Weights of a small transformer language model.
Size: 9 layers, width 448, 7 heads of 64 (1 for keys and values), MLP 1792 SwiGLU, vocabulary 16384, 33.1M parameters.
Architecture: RMSNorm after each residual sum, normalized queries and keys, capped logits.
Training: a variant of Muon for these matrices, 548M tokens, 4180 steps.
Each number is 500 + 50 x the weight over the matrix's rms, rounded and kept within 0 to 999. Layers, rows and columns count from 0. Numbers have three digits each.

# down: layer 2 MLP down (transposed), 1792x448, rms 0.0144, rows 1535-1574, columns 0-111
# gate: layer 2 MLP gate, 1792x448, rms 0.0254, rows 1536-1575, columns 0-111
# up: layer 2 MLP up, 1792x448, rms 0.0247, rows 1536-1575, columns 0-111
down1535:606445472466543654477585435536453503558524503526499484553488487472488373471494503433501512512493501552536489454561555550569520455464512455545410489448507498437471469549506608513558457508472550563494465396471464535504521436546576553468510627448529567522488488485446475488513473560510501549524550428468501611481493507477568523434550475522
gate1536:545592518505537509569579563569582452462419515566536446465527491556450459437506434533470458528531555519439484557511496560544466408469417450565420511534501493503591476421497489511400448469531504527526498444567458570523525461518583444486497537557510503497551505470560493451560412510561508458544585470520564501489479460534519524599456381466
up1536:443549524472503520442420452444422537386546601473517492539477457498513551576481483545501569468497504553536440467496436418466466497501481479526540534547527554528477514546541496501482497468363493461388501532508424479446437498571472461461566508436542467588481473503323518519478457474554449550353436487580474498487507446509522503510534570533
down1536:524530491544527475503514515484463487550483507562449563416538500486485507494523493428462494568532568519512512535474521567512517600477558485430475442483528516475485465572483479523441391514540573459537491529438438501565387524551475486531535458484457466463551471497519563445452468517532547552524498449414570512530441492440512489550483494510
gate1537:425533414422432541328509498526564416478558535544562594486477434523569453497544508487496437472452554539477475537488465623504546524438530521536430435454482504480491502469588437434538479491438476474417513491455443488463489554473491553478496492508527407480486441506534473567455556485575491490469544563486462532509461556472419455542454398543
up1537:445541494501502573434495546537511458492572532425488503494481507423514485539540504512543499504400531495548461477441478445497611462491585512517415461463509522566519490508566446517478507526481497508499549534501512478563573502558564512479465503483574485466528431600471515520530506527570511482425512527486542547444463531456488458559450521530
down1537:494554484539509508532564434472538555499517542518521455472499466422471456545507446597518556515496458540531529474526427472503479562563510514428499465524563523487482574505492516585541563490504519460514505512406450502499558559517439445527510515427556488512480548497489468513504475501474483457602500495578589445535558458567547541460562539458
gate1538:411487535538488524537531528423463533456485465516537522607541539538415511526474589507496381528472493432488462481507508442438475494523469406465521497481441463490494553510490529554452545534452542402496475508460439568524532470489526512566375471470620528505429557568511507542517413509448461488528593489505489368461528510534453512404483559514
up1538:477477542482495418431484487502571558536507552473538555511471479507529530538502574479530455540487552410485521519503479545422494459502576564474505512461541629594488496525463607541468507486499466486522560532522589563579516501443423471448549481554628454441477532553439578522490571474450493498497472529489503458472511517567531480530481531489
down1538:397568504437466489562515461391454493537446417468555462558475488538549561551470610527435489614533496532528430502438591435563498546511451534487524420455484532434523461486673531502459475524477486493359535500460386400548542452498453543568485491580551478536533428609481554516506417533521566435489522504579421408543587553475389463517521519577
gate1539:497527544537557557623467526510566454495384511499502538465489528457493444512493573462473556472442363516465455569531564567528578440513488438559543523507439490501541457434484461499507570553469497475578511486479456513418488565555455497473471393589471506542557470496458647519561499483518573453453552487512540532532438466513575434472526451543
up1539:600524534526547520524526526551519447414500577496451523454541553546499472432463487376564517519511541501513525458530650564575414462507496505442589571437603548532501506589527512492490466458517465402546517525552523502452472525546462537514462494624479553544471465519405474430521525484485449599519468525581452435401517502536464567362452455513
down1539:453557543566476506534483550515503468444483565551475591472491557596481470333516493377557485429473501540468415494472530509575491538438422501535572506524468455460381470593424405429522532539530482479488444540456464481486538552476503444436390445547406459533548560507410627445445544444564478375504512572515527485549636553410505348491621471502
gate1540:452445502511450537507469456563470472533547486485478449464458507453536495516578443471510483389513499484566539492573449569488527546469490470495484592504494513470537559457563567434464515543485603485461533505482439489494479490491547509534520455550565493529476476453532531546482489475458505458492537557506491487566520456416495529540515544466
up1540:453511502543436492497499538473526449509621528438527562485528457514492429480549507484476571395516475565560551492486462463488473522521425517475556478465477499566476441519567502481554477443481539586437496467386462482446524461536559603584502544551501500520505511550539543494534479561467466462487519523533449568569447582488532471453492473541
down1540:434518544537492518553493480460456497443416439553559520585541446445448489519487564450535551507478511564503465574466391472555579505474506458501474478474474559535503480547465512550544540439546465478499534462550529452532506520504509513440543501517494539536488502494476503545465606512560550497505459470423447523458476464509548445469519500560
gate1541:535502589493442479496536472440448499480536452463470509573569449625499561537490549507544514549492534537432481558509525519479517439549435526586381475459432560468606504383477499560495503525446547551566520557583517521536573395462566563541476460461495460626445506395452443565506530455406467505509514488494559635443539494431476524498446542559
up1541:606582421485487468480524494521533585442444503470483460528425461408548381490514438450459493559525542489520573469512507528488479490471510425417613448538526413452400489525558502529439502499512507407537519475430501518525505484542437468499492471535477500346528490634516521480522477575604535502566558524447399370528528525524536440464494518445
down1541:508476484478538452495500521577451470491545514526494498530540513466511599499474467508511508451504496481498441492544488488494496476452401463545460462507416490442488493451524475545548528506436496521514458442492543425482488427451525514450464424547495507544503525430552471505492502444503460588507493465504452482408522495501481543536525507440
gate1542:510454474442555427481476432495407456498518469478470473458501519493487564431473526543534544544543495503603518534486543562378479568560475516517502507461508471470453401518512521480497497476477554526537562418491475514511517529475516525511542563567419546526419439519523600529553542562497606474494434565421497477466507404529485569503546484537
up1542:461448435520523462436546490488482428445537507500514589514573508566517530470503520527479546529561485540546485528540472505393548575562499548508515548428411479494514448506417519497511515550458476598459547453504429480491460484447474535562412591546468512533510529486521507520625499572500554472567533597500597400594537558428492533549559519501
down1542:480470486513490533546559515433506525551500462508460597470486500525539471527444505503527462518551514572457513487493406495564505494466530563555483518543507541501518488561514510595530515546491492412473547470437504543520497488585489490467395533548584510549472568530435398505487488489475517562451510426527406446557485500458505486556522523515
gate1543:537520477499500557469501581497536460566581530467563543378469482553516489527519485617496460484567424472521489494496496465460530442559428532491444397516598403418612493506572486458517584602568476447507568551510544568501553463471580502512545490554654471443515414469453409524476541515508588492502591511533516500484380469523430467609404486570
up1543:418518502464570516611557601498602478524489594518573528508476541463535386486555439542533390492461548595504515447486530539532409526496581501573437470543502512535413390539446567478529483404459567492473453467546428502578492362542508499520550511493521505606579488540529517491506480441467516463528543446488428453505494376556448449418484490467
down1543:579442452605530485361573537479527444496525479536488566473555456434461523521523504484447541615509466523519533501460466405470536508461515491448590494383521470389509451457505474576517532511494456509477588453470557434552540512485443559472406421493496392467566425690508555547425612395574421417389497464512636466555547407513645490493594602553
gate1544:413477456595552511473551503560513448544526457498444507611553405438489532449518522509426551500415447501547467552609487471422462494479550421504579602420528460641534557502445430464553498506536467463572471472524458529519547521535487557564498467491573432544458483479503439485554558493521501575515559539396527495566464465494481401588404535396
up1544:533418505388463454444443471386453503531457515491507538423493502569473479481464549487510449473542581486405527511432531550530497463507506533441395529557488617339496403486526583490387438524393597497497508468488486455419398482397511545530462508474413424477530543506511522457477397504506480457432419519481502505447463535457544641439535422548
down1544:487464447485517527484490503510527463487470509512449450496540422400531458494458486468519519455476527525538554519520515528531526514473506531483500466533499491507541539520477481507494504514472483546460439459507451464512470509477547498478464499516519490449487452474465471481444564505508518495476548527508527476518523536497584533472486547503
gate1545:489548465508506592480527497500622398442544468591617504496528500471478527450498448533522495419502523390616507480578494527560509456519514522478546510470422578525482477472532492472574553508633505542524486540448458638492498493491495416496509503509431493457487414552528543493489461535428403510451549456550499380540447624500492551491522490572
up1545:455513499501527510417529425390521476503474495595501484548442406477519478530490516534531402488447479428522549557587519487481431529433550457427534448494557589440414533552465499502564524492461542506379473488544524515505531478506511458474545538508563545539428577569469556523404495469471486501405541479522495456493472538546440606570480508622
down1545:475544421551518460573544537551472518536468462392517443506522540496565447574460510475502536531481602516485618427470399497460456552452486583431452593531453464520574492540600512483469484544552440526526596551393504515504559517553478434440613419648599485499609477470522499473532485422465431573540478458431473525515449438529561449502567453439
gate1546:498519544549499572495545473504452389471516537401498497488566486510548467642522424549459532454512434551362552497559531452426486485369520541511520551523490475552521463404431542470495482457512414570588562413512403476521500496497472453571523514534545536461478471575514452499493589558515479469450470423453465595529452526456499390516448421472
up1546:441511458561399451520457474514569529447432409492483501556461484514461544458501566499442528575459567554548478476522434523450481469591467537476518504542421490490472443488482474526496505560524501528473482566565583411437567418502467447451501460486501569453495521470464544517531486472491553623616428440509499465547441489495464521547468513482
down1546:497471439430432529497549458494498486506483521574474526426474509526591499576490453467463494498598502472444560519411552474577500557512473545457532404505525392509527532570528547429572397414483474449604472467430428505464457445476416556607397462426461459524597532635415517531470453481486432494567535490499512573667593541464511408421473535510
gate1547:555501450486557518470396579485496485565494490381474582473515608528525483599582558469517524558505442424436575418482479505540509543480596500549451460504469475500412502515401560490481592451554472533538542485486442527557474526519417568478496457540578483549540579500462424439562548592462585456521488476409594473504539634470567485503605566430
up1547:575476544496452458586618545499490509395561574577506445507451457449483570458488472487525453453458534621510416519462482489526585452443462467363539485501561547501571535406609423555521482550527582409432486502469498493507496482593519377476476492453458523490508418422523585498444540428534462504544509526584449534453529439430523499473421463548
down1547:454488487478571612443357442515463494568492499490514515505491526527561506485486489489462436595572462558482515519540524508609506502426588507506448500507474439491507467512463539518517400490495442525525505456471464487404489517545440547520539456481549488471532486492479482471460585541505436552392431367442464508459471499519505504518438552533
gate1548:492478504509440482473535483494541464513447363493517459487539587414603525460507448414593470518502400523506454527476423438403427522442450451449495489475411556442500461536463517539478497499396492493470559463453545514419582484473514488484507381508526451477482587450513514406498571474521433463576451514516636579561446506517528527529528589426
up1548:487501526462427511435501399506514479518407414559513494489470479444518547445512569376537443497521482469590472580491464474460465465421533568502509473517528464419472456528459527456486509498477425523579527505533456463489516434517552569538451482482500516567506499584432589496474464504607500431508493515472468460583545538413457564505601474473
down1548:534510393576514454584457463495522522422485492481370552497538481449496483470497469492487570415405513453476560528576685518581561396561500443501432367471517530519430520499484617560564560570504468486407440535529470570438537492535593452559517580423568507548495442521433489528508465524489560551531494532478508442601468415544506493495456519514
gate1549:524467493595554410463501530411544496494542599527543532501579468550438582581486427508512535541471568497474454462524459604484562495443421574559442477578553541526503433467537565634499519505527515528487446545502487560451554508502500463537474528455598537499455504445529382535538560418465428463589466428459518461535528479440492489520584583476
up1549:472589562584435472515435476457544473539539656514509576461582538481512605538541402522521492579538537487480503454467520534498442512528429572502403501428552562576470425515591510503470582513514533558495476507582475577538543487467498573431577522554570447524432576496575541474568537539477457527546464458467446472496531537431551462432561573454
down1549:510572591543501448490489484574492479497525469517512452442508541504504468391518490482514459526505434518514482520575541416518532516540552517505516534422450551567500479539511475456539529437458428411549456449507468551555497485585486531434438489466471467550476419522556576442569475526523492507503515525594563431545480528467415479486495392397
gate1550:462534499419556619518412512547484466507527437516497524426500495411495463474590536538492529514436495574451564408512420476553496424449492495529527482535473387429422514480418476560480440444413424493508522555492523504515436486588497555441504521415554481440517515526518526518554532468460432522459502574398563541458491525457444519520465590589
up1550:493507524522520468419440524471495525559581484421526543498500458513492535463528445413552474454509511516547488497580509456450508423462568446437535629560470466614475439434510483496525654519600539468421500464453527531486545548577486494553576464550460489551418541512439596470479541473597508516546392514453473349560528478358551466565484432459
down1550:512453430460516462519481523451532458475426435517468527554585520460595500559497593424474589658386494428574559531607603535503509488493521537391456492499555503562557471559498524535571442521545522495580488463555451468481546474555502516561457559480512441507485486486446524569490501437470541513510547395484427472523543451535568485422491439504
gate1551:506523445455465427666504588561479441492430511570520548586539539482448528503440487466425568551532553577455534458479500559551530472452457489510428394526500453476415536480523554417523524504487470472529587515565497560551516667463502491415462458568517509453546411436524492415534439613393541602560545477497463633511418513435553451402452417501
up1551:492520487559599614423558440485523466471435566392486406423406402434515520458521512469535521431466435428467478510512456532460561538482515569436600561502485458471457447460503437514571491470486490517521420541590621430555456372512408543452484482535448520523561522471533487534460530472585536418495563501507494402458605518445521513568520575541
down1551:476452501536559574450536451435476484471528443477569493519552491536464446472584432478540445445479448524471493489445562502463500541485447511488552514520502467437565488518458440493564506515397509378570546545411498505600471570537446560473513488427445646547460511573511497494509514467513480438560473632518434477434444468499500473480533532490
gate1552:521426534452530594532540465473511427517568470442490521535591446472437581513484487553479604559558569458575482464505471451516524458571438540500493433469518521452534557491449473551438500534551477476416594481550487496482486465546518491535500419501470529507439440512559470516408520554456518555523598480427488469487449488512537572448466441542
up1552:532545505441386447448491467500516526507479462483422470538438426518576430469450468540551414469516447665597557572540442532490514484512514554473482508540537399513559543488525483503479499495493467529498442486534489471592499412513487512596529554569548442489567477477480552539570440524476507456426473570583489448498375535494489465473410461428
down1552:488472485482510551616415526481472481506471557470574550514507519542544459566498475519538469485509471503510432494398507444492489461524557568492459520547474534498488522487482480426494523504505520500465485583564506512489513552439574565481403530457536508545456492472426471406476496405524505522549469543536503521539588525481455493502492414539
gate1553:460542442580515490548538549497453496502477504545481512472478508541525459552526454526470462497492437523551441469407563496446456466534479501506516484469428512468465436513452532505409418510407494536490489407465554525530390553440425548467530538524516436481542555520487574537519566531492489500463608611440465547537545533482487495510600476472
up1553:478459505503467583550463467526522430554437522460502623530497507505523451442501510417543532526497485536583514457410475565538498392538475462528468517472559496518412510487554417526581519459506500455469485548504496550474463446481501497583474550409515531576489499481552523464404413517457471523520443489435482515459480489475464476452466508396
down1553:566478551463493440517508457489574528480407477502536448448502558470378526553507613552504450467515488471397470563510558517478439482457528454463508571536550486551582430558449503473433565532535523578544429491535494443460439512533615575516449500516493428552477467467465469533467536528520558449555530469544567523481477467483505519491574524568
gate1554:605554474546480509461535589489504476548474459532549562463527442526463473430516458436454512522425463528497474480452500480543489426535483521542492587365455444438391590456530420485522605508577552547425445511496459468545472509559560510463508473490502461511464483529564475541527457548504497449540492518455464511537529569442490566518452601435
up1554:406434568513546544559449511507516553395494499517493447586476555493539487443419506461537508568531506532513470480525535547416561531545544560481491447600556469548569362472510502535464427487545474468556508573527556576532577511467425584532434444572512473510528545578514512446480563510413580544492524457455560551520453439553552494517442421588
down1554:513495512600453514557479482444514539475491453493580487505538478473524494436556511529534532479494504464493434547517555493536495415527477467488410450411519486505487516455516455453586544487428457545509544448451486576479484486503499482493469481460499513472425419585484491543476519573429532483502509504383465533447493517552483481520429601495
gate1555:500519467540460486563536577517410537512445507518526576542417400453436449529512571502523520621488516463551524438487458581564443483430532511445457494565482552506421534531504509588497440538451542453431467483548506488585635477439524538551536525503577447559437598414485426492532534453510574548430522512492504470467495482533465569602433391493
up1555:480527479546441454485492544465483438542430513477498595543460407570471451511550532532442474537537599480432517511480525573597382545467503423505467372478486478540450507602541485560492342437457462486456455531446530479573620402456504551514528531501533537596497621443432454462579510443550541523449521512488486482435387527556465518604466372464
down1555:436492478489432469443560477514386555493433486442452542571475407457486469453532525541429514526500547516519500393501493498501466495525470429413465507561452499480442498528486492496526555457515505444434517461473511454495520519500443514562500507490451488526548493500500469459532552535579498451453468504471534487541468526524499523609518460470
gate1556:468515505411467464567498479587530359518489479494515538579500557512585525429585644626560463444560529534416422487493514459431503493447520407482575519555500578507516495525607519436486401446538558437507529445453455396523430464437533516558498535503660395464508494472619461497418448450519472376504547509620596518430542529534641536551537359494
up1556:527449439516547485511564416444512439505415556484405456400498425472536532477489569425522479472521477526484462521440501490449526570522530490503462509427466442480537513541479460513459497454506579447425539442444503584544427485534490450554429583585484521555477567388605507460387511530545628542461470548532530476477448554444492543486541447419
down1556:445597462626484616536515484413677574531540562591538483467547541469517501460506385404525485496490569498510585455468496442534434544518483523492550451595485510466477529415622538486524443397463453353534455526513548517416601600446419546472544464498459370574525498497547512549422468470474500510456498531457661596495508434457450571503524425540
gate1557:453448516505471423520491455491543529440473520467558488524534545470542499393545556482477562564577473437537486509542492436487511461535543573502522471584546570516458475524514556478546557477498492454526564446524524501483517508545554506505552431469501426578504479512508510461480543437490510552511565548535458498504433530586590552498551398542
up1557:532436614525478416494415478585593612432524573503525474540459553533460500496490572525489491549590558485521568576529500482466411585498485439430564409472455537521492452546561487340421559593403448492436515453487443455577463502504482428487527420568492493526479508543477435485562524496576589523467559568522449487505417503557583512504498473561
down1557:547497551447479480458429541456527538551445529483511500444497501538466485541409499463470594493505442522486490494463566557450418516537497487616478450502514653487354457490563533484388487604529523474433411525383497528478545487405506414445452435397531478452470569532514522481549499543493479543436539560640551472531530501443592448491525432507
gate1558:580535442436473483446435511536420497502471532447554439479419521556433529436473459488504494397518421577563473460454407475537500522528561628496539566477482445513591402571510438432587506514543542476593493532526460488468512445524503611496502476508508454489490514464527390538472434484578471612437502462536590532522481524515465527484543463470
up1558:625437494480507498424487428421453539471506523470511544508545505516550471508559432560490513463541449476554536458563635491485448487542533567514557441543568501516572474462473419492600500532560590475532453540556504419413465451472442571598596427427534541433532486514516438566422477489543535483489491576540496492508480512480517470428479427566
down1558:454478550476449502444468586544455545461487571398419530496464502513487512439540445522484433549594554513414607574493445549438469411512388623448491401437593498435463609547501521490515540521506458461562534523545550476486564504469572521429415508527517556461510431574520570443605573537534546528531573495487493541464496484422433451485522452589
gate1559:454541483455490480538481516544493496543514463542476565524507541530443418517471481520464482532530566459551474432437514517608503519606431528569462602525461543454559521615389479548570559550476582474523438462501479494510529470510444563524504535490455515527472424518437462577476465517410480513462499550504463549506518466469508517585541542448
up1559:520506476495466470537494573545452535512526493573560437487560433547507397529524417535495496525509511504489567472442512598483567567532456625542463530474505458478511481492521472441541455444529551597538540505467464466510403478524527481481475501513464500575436482536469462603519409474536517537517528452435439500493539572480495456516494456506
down1559:471484521461527514570499481523489434565434502504510484519558465628540541504538508386446489425562523452500368432447529418549399503503552517563490559548557455480481493529484496464451494578547566444480540528449524515417557605498479547570461493529499454530512573519453534509558541496495571519482501441433556521567515490527508475491470422577
gate1560:456523568436538475452562524407490498508585501514416583532548531496599570455492452483494534510489463570435556575525457439561394482494555460513586541486557542484482437507456450535565473447481592541502436518381452513494531618557490496461574547487473514461441596490497452619404503523421516432507521464491478562511540523535545496540462533543
up1560:472543405546471466561511606589477529469537568525532483470531475560555540513520515517557522472501552477441516500485517545517533455479459430535451484447483450509578529512484491424547498486510547424527513443609525522495510530465499528609536558530522461488557534535522514481490567556485541577457508510534456495479494495423444523535574553524
down1560:517429521481524560600503531425519541517386503505470414484441571521556573570456460600557558399458549439512515486504501453482493508551536503547485516487560518443457441544496499452495582413433439507414561568487486512513474434468476440467455492503547545441481414484514594411453438451524478511557550415491448486502546448585456396425448483462
gate1561:467499513541575474459442529519508501491409453464443565498569581528506546428465576484487562620447468493491480553510451580547583454497499560493507589521576457447539416468561584500556558516529524444504539581456579476539544565497492494442495476553553445425472518519498393588547507514483471510563511501435539493591472531396475548489501456378
up1561:410462491488460501416544525526511552484501460479471541462596483511424526541535487441507581576522390483498396522538571562509510481454448551418426466500480442450567548551475481560560513424593462529489474558587514422412494484508507485422515494401516468469466425547483456516510509537539509518544552487494408592563497501525505427503505454483
down1561:510458518546523464514400456483562431465474562484483490482503480476421581496470566503573482578405509455413390414476493492463529576474471439554460525596441446505469485538473587543536527479463488566471496479468507573482410470479525543451528469458557549473622482433431459499590460520454565452546427516436459508501525344541450451550351426521
gate1562:473519604580482551520459472446442555573536455444502418568442493469473581553540560541592497521527469527441506487462428556436607487506489573547524525477515413450547584567446425446518447656451443602593517480481455497474548475536529525476520507438471469489522592594601512471490516542427484515405538397493556523491483491560477511461500465523
up1562:428576571547519534487484614433512513599517464480537431495565527436498423458476595463548423586477464480461472581593527535608462454494543450543486530538487575519572478573433542409540561544525430453473435479506534533484516500505459502505502518489524390455597563515393546543525434482533574472520655493472554524472504559554557472469588421454
down1562:554422491458449497485467334598505600479461474562501486637483506545558552535503532459489577496479526527360532466468418484491535521429538448417586597418575444488505562411465569454517479613544447531480510564489480466462494556482416477528607464437517505532525476572558452501571393474559461508369449520509474490427365515501394646583461451468
gate1563:493507471576492465532470522485519436523436462497544523451515516534507524427526448509420529477441446430384561440473475480463531455449508582490571497506431493481510476579477630467595411486480493503559496484499492528536553516629488545480515450416519434574572514541464570511511519540460477522531499587528553504490464533514538473489466540453
up1563:485460432420525564463506545489488497438539509597517489464471545506467462473486547553564527567483482490504437571502546435503510467596518399473414477431517459482497579483478460516441569481541581504456433516487538535441539481407467492522525518604460574464484434491535512547528523492512509552433567487450501611521451467512531479464536530560
down1563:482481486506502433482481489498514477496520454474509539480468474501448483550487461527458475510535508533472532466471477557515519464508531571502592502530480510499494514525465529571531482492458484494515520467444522562514505489541500503521489491483474506462504497528437489491481523456469510509484514532504423486498490524474505484557530526449
gate1564:478438489533491460563545526440500498516548541489516526572582527551459505516482507476572416476598506442544586577526388495531501418549511519437621421556554485508498448527543508482465442456588600565523562445377438547586595519559441482518420545419427604526495496476510558518461499491489516368394552463404563500556459507446467461486542491407
up1564:434480390546500535426490466521459546465503558577570580456523472524536511453536496489503576548452458477552458417505504467465507542474447540512528515538451543459458476418516471460465442533542573448601554501487508441514467501526535578555630439493561521561421531488512575516502423517511471504494482425553463526565466501532564551528495538517
down1564:516410557490531431603516488494498440559504478464561530510546480483441492451523573536514495450572448513533540573533517473537494526623540547492567558479536505493490458509461512486518588448488519522501532436573461516477512568518442464455470469431503440514492521440485498429450548511577546546527558523608499457462496485529545466397451446439
gate1565:486517547459496447369516465432533443473576552471529488424579494564569477543427570409442548404455482498563507498598539523528552419536432485517390546614539445419449490550541557564471471416505450500514476605512503557443402511456508444422497574479578508565491411539524435512480501554469402467473582522536491496414484544574478400478594439483
up1565:457490522605497473485583410412504555518587501583571484509484560547422540478430586462416553477474540555502433498439518568456565595509522551439478498443545532502472523499467586567546405511409490455484434499509580522513488572533572537428446494488548538443447467421446560498507451546460465490478493493542464599513375490473505449442489439553
down1565:522469450452462424429480520484487443594490491489600549392543431412588547479530401519514452528504479505426486478538472537542435476476460553555526537510562503376477543541512460551369527355593515580493516429438478520502573446450416465520465528450570556519520528545524477538481564518495496561544527603567511418571568496507556534582494478402
gate1566:513418507490542578473566522562433540559551571484461507454565505464507464520494466592528387463450532361472521527533601573494541566568404454507410521576509419469479447533493471472497504425533468535519535489440445594573502627575488509426457388425467486446559527506416523480537440529491528422509554581469416442555532550455458416469455525505
up1566:519499404544496488477478496509477498391438476515543517520479554509439527408449577469485574521531442555474408504467499497534510568500584611465468501508504535558490523510439403491488476547468497530460464461437558443553472417430399467618518599560542467611488509479597454518491485435545465589517485490536557505512466477506511461554511410546
down1566:504458402488470396534521472552526500496474523590409558513495490483416486422438516449472549444465520479563545495532511518484471607500488561519515556482451598501520528583450559535491493420450499534550416418503443501434552524412509534475553532500489569435448521511601500444527462448487529446528496550563618534455398498555412492482546504475
gate1567:494464464506398577501520538587465481539471527476493514424496509531487465496536408524546523482486596543419462547445441491488569437524456502537512589486564522469560462619389591509487475564507570444510454534575450437530536454410475489457534504497559470468631466533440450521542430541487557385431573518581452582599476423433451489459539514456
up1567:489440528506438600613485485549467558465479517508500542515519575503498393537487502455528476587473568450449452488437501456502476543531485458525525521499537489497575474516455448553566443495481498569660546454569508503505532462457482462538480530495577451543488562544601435478521494508489541565522494366513496541472444454502473562566526560468
down1567:528525497446529478496462459466439465486525491429550590525535475517538492571473543542483598501594458476476532551534483453534517543564503580518448520497488442463467467526476449513554446473467437475462436542470553525511423453529507516451515554489472527465473441568498592510474523494482473510506359535433379483577611433466528466479461438532
gate1568:477526593503435575544530558463405494515505534558489549434479527480431549450431491418487520528541536583564529448545443479549422441497406492537602520558587472454573518458573473501420503560509543547483552412391491532533417482499606479379416460531572443530528535503432476508513542547528434533488593487456372513554573527467448532458571509504
up1568:421493583484465557409537488510527498496580489429512500521464505482562467453478452445482519439503505502443500509453435385569469518509476450496536492517543389471580460450440470503484578499457449408529477543439437559495517433570500470413518485453424472475419477504488508418463532474483578514435499511471466513561534516420527371497490515488
down1568:387466479514496514480507458467448536512491503537501451442591491485498501433536553602526542515454444487432447471573593609510579470522465431509567515539575528485452576488524458494426426412498480566466458422513429533523514455509587441511537484499443460532438529532525456551524516481432574508502482471479571469491523585510492445540616495440
gate1569:544452435460567530461500533450504536555532464442582499452550512554571550493517479524463506580516441550555526548465411450455584531517589534481536518519499481476463457473485402482488499449501492479470469463558461476509522477495470455500502518464469539526524438562538472517506494561487466516473514487595488413525496466510463474427480577509
up1569:568478440478528461535474550439508467526539415425490535491503511467479579462477509497506506525495443456564532571472383544478552459441541482455526509562459479539480592491486416522524504443579533459447441425501461534553495519475431511450461504571461461487434511499528489477486460498420394478428512451521463399552435531496464543409556571501
down1569:495562487508516415503507471554452520435498524483502499506443452427463464484489496548516483505553472429457456473583557472472488537485495514540536496441533514502501459542492537441547471496558599594571568548449517464483439592457519515516507484517552517422521525499542557452494516513517476472443528510470511519461539520503585560509513472537
gate1570:465482451507518461542540414507480468510536512471497493473473564501517546530504499497496508411409438478439464450509549582480496583517476512474409475420512528429517506525476572473480478504508527554528470380556484584423520546524539585487479527453440437492532473530476554569441484613499565586517516486508533448586459590491402589514455530451
up1570:552510477448432474555489560519511504577487515453559468469565529456514502478546502524408474525466471534454533420483527543433482455471506520527518511522457492461451457506402513434472488495501548501587511540579525444467486449615457524488539517470469506499504446600510453553448477528411493488539492500459558479479484567466434584387575508420
down1570:465464495477466455515550579483525574504476483524459496553510522541515501604452514441536523535438450478411537572488510552440522474432528516475531483383561368512534499573456582406405500558478455464524468505541449421535487510478412403484427470471505461471595446488448514411528535510553462550514437468481512504525505520545430494491609509453
gate1571:484444523419527570511502525529442511468456540481490518555551516538477535478510486543443450579511484565523535484513452475441466574538429445474636577403555411474516589609595481552502502520469419608437448519627410421540481597480552522480524414491552603534411584519487475444456456490342603442539547546505466486415530512531518538550517469616
up1571:466513449532433426549539493499528558446539463498477437438492542473526549539515502498581412541471508477467560466556495586557442510582552462504540552497506544533586421502499405550428545516394483468471524398427420524424532468542484481469478504504547472522538486539536540487425495500587563463477477489575535521544469434524528457585494491445
down1571:505468498467459498531464654433516606490483466515504482442547462488572512475481487453502463579534472478404499453594568472549421498512529422470437421520453495527419512626462500503557545540409411476469443517470452523513523477493544503512550466479456568480530483517506518548562525440544495590448567533547423502479427459496447477531501454564
gate1572:486500564555548499495541470534507525491515484470453529482493540453572503595544437552565518537602441493501435494500482517461443444468471455442538531549354591500474526405568548429525519492478471589358413490569546470568551519451563535467509477526509589534547514555503449400399552465449552469508550480501401499504525422461457497599601532475
up1572:473473569574562559569463527547528512518538463451425565486488508460509533570559455519526477495526533478454461486471499543480467442494481504424553583560398586483528525487565490465561520565460505518378421495514556511506468537547548523478551582498544605517643522543590486432433556523471520513540566467568496510621480452461458547607522483504
down1572:503511471471494564549443450453508503512506564501520577508520531541491582438488461528490517515425489502540584495509492490485516481525553517365523561471514514487482494498443512519459493489519447508559526517460508556486429459568504459558499526505424540511500508435525562458515514539504489520495499493438534516500538528479443509431422523446
gate1573:522614497406384495618429495475514461531478486520486567449502423437541465465431505481450507420454516521436472525588523444516469523543433525407429493541583483546509534480435423631522501507448534555457472483476425484559516579472588564493413472494540549444431407485375516505470498517424433454412442508499432635498492457464501564511462457444
up1573:516446547551516484400551564481452499510489496402533527487484486536556474557450537541537463477435555514500478508505534531533527524589494531423475535532465521525513476505509553416479450505451499563534479484468443443518431538430493515460577541533564429554420453622423519525417556536491498529522548427421454504494521523476550446522532484538
down1573:432547534549494553619474544365482556519412509442593505537521520457464426480533562496574459423468519536578513504558483438394470451575510495523488509590462441408551493463447413525446448458494444573547509546502471460549584527521503363501577519563463454495403498383569620621502539487598476481513467446531460575470535500635480562540483516519
gate1574:565375471510448449478390513548538426486484582526475455507444505515481460570542470443504513573437534537575527453432489490460560498512557515522537537590508494509590460499524571556541571542431529583473487480442501486473506463540513516520527539535451442572545541521424551510512480515504448508482551371499576485520505466477474470383451482512
up1574:570566586494530469386531514534503496430469464499489533487479451472523531484537464501547542569506514512521442595478471465537562476524534554453515474570467483470507574558591588560446572540461484499477416495511533412493472556442476540501574462486522419474511535461567494475492502559514520561552475508518537586428548469482543481585503508420
down1574:511497491497573474522519530553495485549542487425464485539549579474498533570405483603546491521463457527561580488513510513576508543429552462530594520490476508457467420394466497688448474471534536519520521514606504436455415412469538448539470476533492543533539590423441579536546472505510474508430472529461448494511420462445448415429488546562
gate1575:596447492554369584493543511449483454491615498475401519547475510604532544554536535451521540535424449434495488485574501505405435538530527386443525518506468534519559522399480567523556520492574386446447563459499412479495539502459476498452502550510593471563519549495530431495494589414401470494551547405508558463477554521570523501528468504429
up1575:419443523439568369486449507480463517472402449540483461407497449462372459449485443539459563487539476473488448498411546520553548455521549617565507458477530469387528608643524497489539553436412478595458396596502578421432477507551543587458581562528422512510594423468538536549532433559464591569536429669439480435458405588500447515509529553536